Each number is 500 + 50 x the weight over its row's rms, rounded and kept within 0 to 999. Layers, rows and columns count from 0. Numbers have three digits each. The size before them is the row's rms in percent of the matrix's.

# k: layer 3 attention key, 64x768, rms 0.0796, rows 43-46, columns 640-767
# q: layer 3 attention query, 768x768, rms 0.0885, rows 44-47,108-111,172-175,236-239,300-303,364-367,428-431,492-495,556-559,620-622,684-686,748-750, columns 640-767
k43 125:548447492476492565609470534530439496589363525521531581515496525389483558536455453514475525543512541496545503528466494503492532503493464525553570441537434559546403523514504543477573513383501458558545529453515528494505511511461332542524554489426466529490540498499521591524487473563365373430495414503410547641411484498465495426536639513456493464445474551513475500496419438564433548477537
q44 096:494529501585497564476462528451474443534552486461452475586542473468525483434527415507604584486512538467493571497559593568534504528456457507459538437490510520444411490552488436526570556478505485488578475522454411554494579456501576520594411529415532497554652558556443424538489469352526523528423434525413504488529535503515436476433549571509551523516584524546537484532434430453573527465525
q108 064:407469563540510459512539465536422478450505503452433524488551513558579397425492539542523469472497550465505564564454445539525561512442609498483482411579579451527411530523473491554495514496449500388498428529593424496508545553382461444514459483478500504550575496555435498381505578533515502507565462513551471464583462570463608432366519491536525386503554514495503473438454549557487493447423
q172 123:543544455492498536427511467389492453501542532506537472452464471509476456460542545476627532472562522448454557522442564562482635529530401515497523475477567508453516511468402520445583600485506491514535462576386465529476577483501523523577487538425478481514547586575485495568544571364455592448453395504460456538540575541543526408466559531524545545524488462513447520538514421447480443419549
q236 105:584597510558413541451535486499476476557539536508565517487491423591460477453568607523571468375571482479496532490451519478388518467572421465455483516444564533520544501488432526476522536502448455509507576485404554509485463431551447436487581558515517557562573505444549543531469504467458499493495468504450487489456545467537537368449515476537501539509536538448444520517460456436463584532534
q300 129:555577503539493531413488442452466500500578536509523531440472506492498481428510580484611491432550555492483595493466523531498615527530448436500541480474580479420583538474374504419536562496483465554523508517488517494428563462515511504569513530444537469496590629555533483583560602433437551579446409521503498500527602482595487394455611500520534534493481463517490547482468445461538467419540
q364 165:537549451567505516415511477444437450528572535513460462545517443455443503440488559481614574476539564453438610511525559561484623489506426483463567472486566511419506508479396500457545603504467482533496486543390468485424573486505536515545487523390488454519608565568484435594572532382496531541460413556478496512530557490528474407487534526547555539546480482522479547495517455443534422432540
q428 135:546551450531495500394496447438439471541569516539511533521485500492433477418502556464612533454536596457399557535525549512508585591507454470455557515443609522467510516439427505438530556510433481545537530527445514529439551490559503483568564547457493500550504538583533428578625509398498514576465435542511519505523566467519449372486515470535563536517465473480446539514504446440541448430555
q492 087:531569495556506529487432487521581465545514490553491537621486470459502499436511471492533495444573571488468507497508562521502504531501451492501517495422481506499497449489493528429516456559467479533575538477399475545493548544449553536526560497419517482577581522420564515546504560490521466549495385509457429493528516485572454404536524449444500600509526576378453418513444412485476567477552
q556 094:496590479551531479522484504352484456485506561510510469397426511560439451411498458531564510438574500524426484480450509556523547571513323482443593472464632462454495495435458468522432571550465468458537495506485455458492566557471512496483432513495539451480599484557516521536568489417503555526496352568528477528495545467526564453489548519543560560491496506535459515443508411492507500437547
q620 125:537550484566509555430525443500465437536575552484421470577528460459458483476447527463622553458515546453453631492528568582485558450513421491473590438470508513477431446535397464458570584508486489502543481545398479503443542493500579537505461485397468503528635507468526449571565481369513523499449395558489510485560571479523465473492525489510523552520496518499546517503495416436538439465537
q684 126:532639515531550544423554467421491456497567550464497446504503497531467439447500528510606525430551564432433588509463568554521573453594418479469537530493585467425493489462394445473551578516496517529556482531406437486460572486474509502522533547408466479540592586483535475561509545371477534537508434501432490515525540453509476441447534518544586539502469501511451548477466411436482465410562
q748 082:518537454455508508458527533416487515453440447464435512552621454516512499422499512517552541521530591510493468530509452550492490397499455446456522435500513550433450576431529428492617450447527545557519526453535404556471535520453514552408471579447634471553597485560438478516435455415546544550555450548501461470541489579594517638436604528490595482485450484553499469559470490524590494548474
k44 123:479540581469470499450386348526452541440497574445539601428525579507584444423451556447521428491536467411534549489516451510513512521438498376487557393487428535421541504421419489505485498508497509467541465530557502524437518483614565537584478444556512516549504491526571498432584492543450492581506462525531572450583535443532587411428549534398602524359561438494444521434441452464529494490572
q45 093:577447495579509524552499501492516442541545557549502512468441505495382446429494451451527523591505431556451532482479492532499525586490435430448613499501578509509537521513459570438461473523471526479448467517439523516437480439518447472446601451596472528491521504499476441496529485431480477605489509546627480599486475542468528491594397455475464534522401466472407401469521579471559433524581
q109 067:483496516513440527494560453501465403532461537447569490462603505499466420500505514550543563555558589417645487427518521474560497488538543483520521452502532551555484591488528510558529478517467430471464553541530446521471427488485492539425505525473511486493554547553538505556537433468609455479507425515553472554487507524515463426543582442528548470572483451434677488541482618494413504511481
q173 117:583441426505572473529474407520597526535529518523507550487543543470360460501482482494523460556492476593402581507482433478524481638508449463389614511431593586528521492518420519481483492494493455455465548597542568522435533478559498497538565468601523493556414507559457500501509466494497515538446487571515493583540441526474515392546491375534443491614400487525434415560637586437568484456490
q237 091:544487427547462496490530455534530497492623478551443521543554477525458525430512564536518476430463497545493515529504471585565487590479483488456567474456497509661569546509498503538520502536470419597563573576490472528449498511501580481549562499519475497447546490477390527501580409523517467525472482535513469588514531490518523454491539521574505536605447440449471451552497574589608561483477
q301 135:544451475538487550517468433525541534512524478519496522549523529458348446486538486434496487524505480556439498491485469543530479668466486415443602554417580572524467575551439487452499459549491475501447552555493608539485467464539485516593612474624509522541457499560450475506525524514537522550439509555547528621533472536476556393543430415542490466661454442476452420492587563493549537447492
q365 151:535439473500508493505435431494549519521445548492542518484515540472387438529482455477452472524529473552429510527467480511490509628502469493430603565406614571568509544514453537447480455561502492461394558563485583547453466476557449529539579442649530566609424482537505432505559487500491453539489509524555508584505452526498565404562432390493456522539426511507436378441602552460540486536543
q429 130:491411437488455513522468446559533550514535482502536519493498557513361472509509476482437452555486477547460476508461508502570440607462503454440582517431629590592508526497449526463497501517458476436456549578537550561490476465540497540564602433691529506554446497530472455497499486518512448517489503542521480603508439559514489443522437435476491488570427460524491418460614575494525540497507
q493 077:604502408497533518483524504485473442427550478554502422534416484471468502484489580542458523518511479606508527510533405476570460546429471440473600498425617507502563589483497524505439544533519469585480520490475471579441513583504515470500590509546533475455506538454460495519516501555537528517516581572567482605510511588618554408546441546451447498617399393506496477441461637534569556461537
q557 093:527439458489481521528474454559587589522485522537505475524489444533453437533565534464509554562523483492393501496484491413485474687549463516399556519501608575470544526576387492452403486588495480478493500582497537565426496407478490543493526443543528492561460526496482528477540483474462494507485469524523468549544490475466502472494484384529444459543444525503399435560574598527507571400458
q621 109:537412472499532517501433441489552486534477597488530522444472484464395553456521448469501526515457431514452522493480409547495530648462453496434602514406602526522462525486445518455506444552477489503456521504514629590439439478584456514534557459616516565592423517545502442494555514435538437581552459549559441560467490549539536411560464490466475559575441444487415410479589544477519431543541
q685 122:609420436491459523511479446501591495498546542566499575494515555491358438463513485451524481500511471571430517506449515486559485621458435471425612539400623595556538522528418475481477510507478578482428496530514595574445502524595497542564565463642479506604411514542447450562527511446489409523540428553581525621522444463512514385532429376512544570547447469517464397513569534451547477494547
q749 075:554426595529482494454555575565534531586545512560503519461530420481524528443542472482553457571573554583494431533504482512524522555554524412461601542417548566442457524507541480498517568551520523524416522515380542569510456471537494484543536511594500438479501531471415525559507415517558480487554510503492484499488445602560444518543463533590387508569495309510570447515452552474527531516482
k45 127:390554387476488535412475448472455488454516502437501456597414582484479526550536585488398424502520538485610507576597440562513563490432482453600515478504463532454438503403507442498503431551542431468524648482475505532580517535427537464567573566564489501491491496571444483455565574505515577515420514433521503570426492588519444454492527514510563425600482504483452490386581454407462574556501
q46 090:545478555472518581434586499494579418436512549465442484574601548415554492553565484519496524551425505451563471530512597608467478412445457495441441602553516554524542535499433483434493431460527562555506545524428474480457546478532545477465616549410463636518494438518492514421517522471564466402461482538473504457539508547548503427519495502563562495427575569519498453588452480589512436532478
q110 077:517485444536447583435551517436513485437494624432519488538618510596551468497434414508484592491521550502526432494473545603499565536454476473527510438517449571533650503438553564536482512511555442501501587564540423504555531542445617491564491492430555570448500522507510670528515499450504545529483470473571493595476504434416487432504469492545540598452520516538509493517497527454413516511545
q174 108:417479505552501549509538534522523398514552539551453446462588423570598424545584500537504560470465500513538435475509548566479602459399420537502506544413471538543570427520480406395504489415603519533513492527496516478504560538548555463556527402449507622516493551454514563503599493517559469461439513574467494490480524568500521498512443474602451523420494487508547442470442573572521467574392
q238 101:496495605514476426535501481493445471529532483467468477607480583532511503572519498536539565378431557545470425451538497439459549373501425540517567479324446553464541524513542455464513473403558537534502470553388497500536426450495623448458546458477632566556562504507514567490509462434535486422360536564475590408377442521444435425554563489514427569463513580528422542453442542501467544528493
q302 133:485465574521477535472505504558482446504544530589458477481577455547620422549568457411448576483472532536444451539511588552498544511420421554486489529403497506540567500567505464437521480439604503540584499471453511481485529473538593385546562426366534595510512521462460595495554490525565446446415551544468502487462535542494528430490430457563455514430574535468521498484496567618480445516480
q366 147:480516608480542555458579508508523413488564530541426453505551482505597405528573491481455588514503546507545435474522602636466547478442456563487485570473538532503559463510503421428501511439547538546563518519486465508505607485563583470525569445406502616530464503440489542439570492473505475446434510566422488460521549533509475502495454544580474499413563509511544446506433522611532447571423
q430 125:504496628531500591466534560542532405554564592596446472468527440553592394540534428431434611495476545505521476490533579591520552548454468496496474501429510513567597455526509425438484502465579500478521508472477550514485584486546593468552522421387503573483455566425503534435542516480550512488400514564444529479534533539479449486474472476573506475457559471553502440458481543573512419544441
q494 094:492576552471537541438486413543477452498493479413379492635542492426536485450485481465493556515451573555410414539573528574539564537521472470486467432451493542458527574484547416465513514439478484507478479501415474543499416358475531497557575520428631497564566539466529493435440463415557510425478506541433583437473501509452490450481529488466519496475480594557481439513426444598528512549530
q558 101:489515543489506538522463527420520502464598515487418455531518521476578329460582488459412583488519554562514446492522534526481516530466484583504499575372506508503541524472470471450479517459593496600475538513492506470499554529531596435556627433421503543477489515486549599497546474529528531519438562537453519465482537539494447501534507508576474539440528574547467450498470544561516458524496
q622 105:530531595523506548453523482497470447488521545492487471538621476467677457509583509499464546575478532481563427606547567623455560534435463546444486595448508523443577466516477410408565475466540570539480547539504457501535623496502548461510582462413475600520465521495427544514565460471556473348491484598447445442522546524510505519514452507580515484448557568542495388552438490630556426515455
q686 118:542539571501452535496563530455522481484540540544480485536536489544578399526544505449433608458444516565558485486595562571482538466361420528469472554438465518566548492556529466377480485388562502517505491509467550423476539522550596498569594491403535604495453506467490587466565476459523483448460523548522508419469564522537532465486475531597492529455519491563464475493484535510579455522443
q750 084:450473546471575510313511454447554474532486512518548476468432451522570489455402533510477543455492519457504452557499473421500476544548542434498429518552485510474504532521531466479519502471575504560485547475493470521405498455505545462427567587429476533454517545479571564435440459404547607432509404510493590584548524519556554583455531507427566382491551443531481504570472520540492451577513
k46 123:410452542475444475383579380544536465473540568648496541463455444566590471487547442471474386567505566450478423478528548500500513546640482503590448561524503449491581492515453501495451473480525504529549432607476522510397471477625491468488437456459449482513531513489505492428510490567517511537512465577486521505530509551511501492597473411453554476464585414422490512509537591552520480551571
q47 092:510560528450465650492447550602458522462541497537412509557430510506483462490541557409605503471405506472449613499504502511487455587587623541528526474499449530559581542434511496597541500501533491568508534428506458552515553572484473442477414525503495419538368536510471546474435512543528496562448490436477460423479372500450412482493527456575455438572411457562467423407518514465530457433475
q111 064:562521479597476510508520452506495546452479460520556504539456510490432502540463546530583569535495516462535610540425437568544505526517524432497491542505480532521538469539473483508503429386495545457526540521527444423520520505610536552547503522486408488420481537496586526534534492535550508583481526433473418525476495496382446563439399565455540521517546435460413513516430443533471358506543
q175 121:494537515471437634466399577626466483488620470542533579595462542483567453424511504421543460457474488417484474539529479401496492548570641410475495393505456417543557584475504480555528561479487535399534567366462462625626448460568478456478437491540538445446469524471495509551543550522561553483444472430406441509478450541499484490467544497503497464554463386525428559441403531462444491541531
q239 099:538459455454398571496451577504520503499488546493614532406394487484535423486578502494574475480480558446465519531503520433514524604498530495495556488415506465522476584476464493524557496493543497483487470425485567505574519518506532365526502478484472496428365541450456576579544609443515565487481592448540484498417515477511502461461449507488533485581433388572503430441471489496562412545520
q303 139:495486598559452645488418568597467518485561533530511593516435522502519444457530487502540452477429480470447506541514504447461451568547620455435451416457485484579534508452482534580531493454454537438534525388505487600619502473533529432420557498519496451438422502459475580528565555492543567497432544470432505566525403514399477498429486474504519455559468414553474481436446492421468493527517
q367 151:504534564549489625468494563619455492472607527507406638608483506508517442474487543456517471466431496447422492496489491437514449613584675475516486433511457499564523517497486479586545516465494499468592548377481466571580495489567495475424510490538501423484429489481498507491521537486564519539433507445412494498475404529479448544442518479482493458608420475526458510447433457442484525503503
q431 136:484496525568494659448475593579454499474575532515498605509507474530513485501475496447500446512447498438452515510502461411489517579585625467485431455460438479541561506483472532576541547504452536421524550378462477522615520535539473463423504497546513447457470488469473506522526590508532584516429519436488476583489425510433489522480532449473477442584438421529416502438447469429499504478497
q495 087:462502579565413467433509482496477502424517549501470538491480421473555464457553556516565452463493507482554488525606483559526476584469537515513560496475460396531506493428381499535503480515551456555481540500577569553496511476462565520402480516469448504497357502481525542512535427462573541490464555443484500435458473478450425440511464491559546436578486435642547379503599416455595418528428
q559 104:496532493464386616472512598598513488466467517534488588589396485404524409528538492420595458525433525388453508528451505428551468483571627456496515478482501472599521533502534547527527459457527505480508593403458513574671517429508523441455467483559476440466473501459523566511536555467550505489418577437444495484451494509477444462464475460581462468550448402498448469456463486478507457464537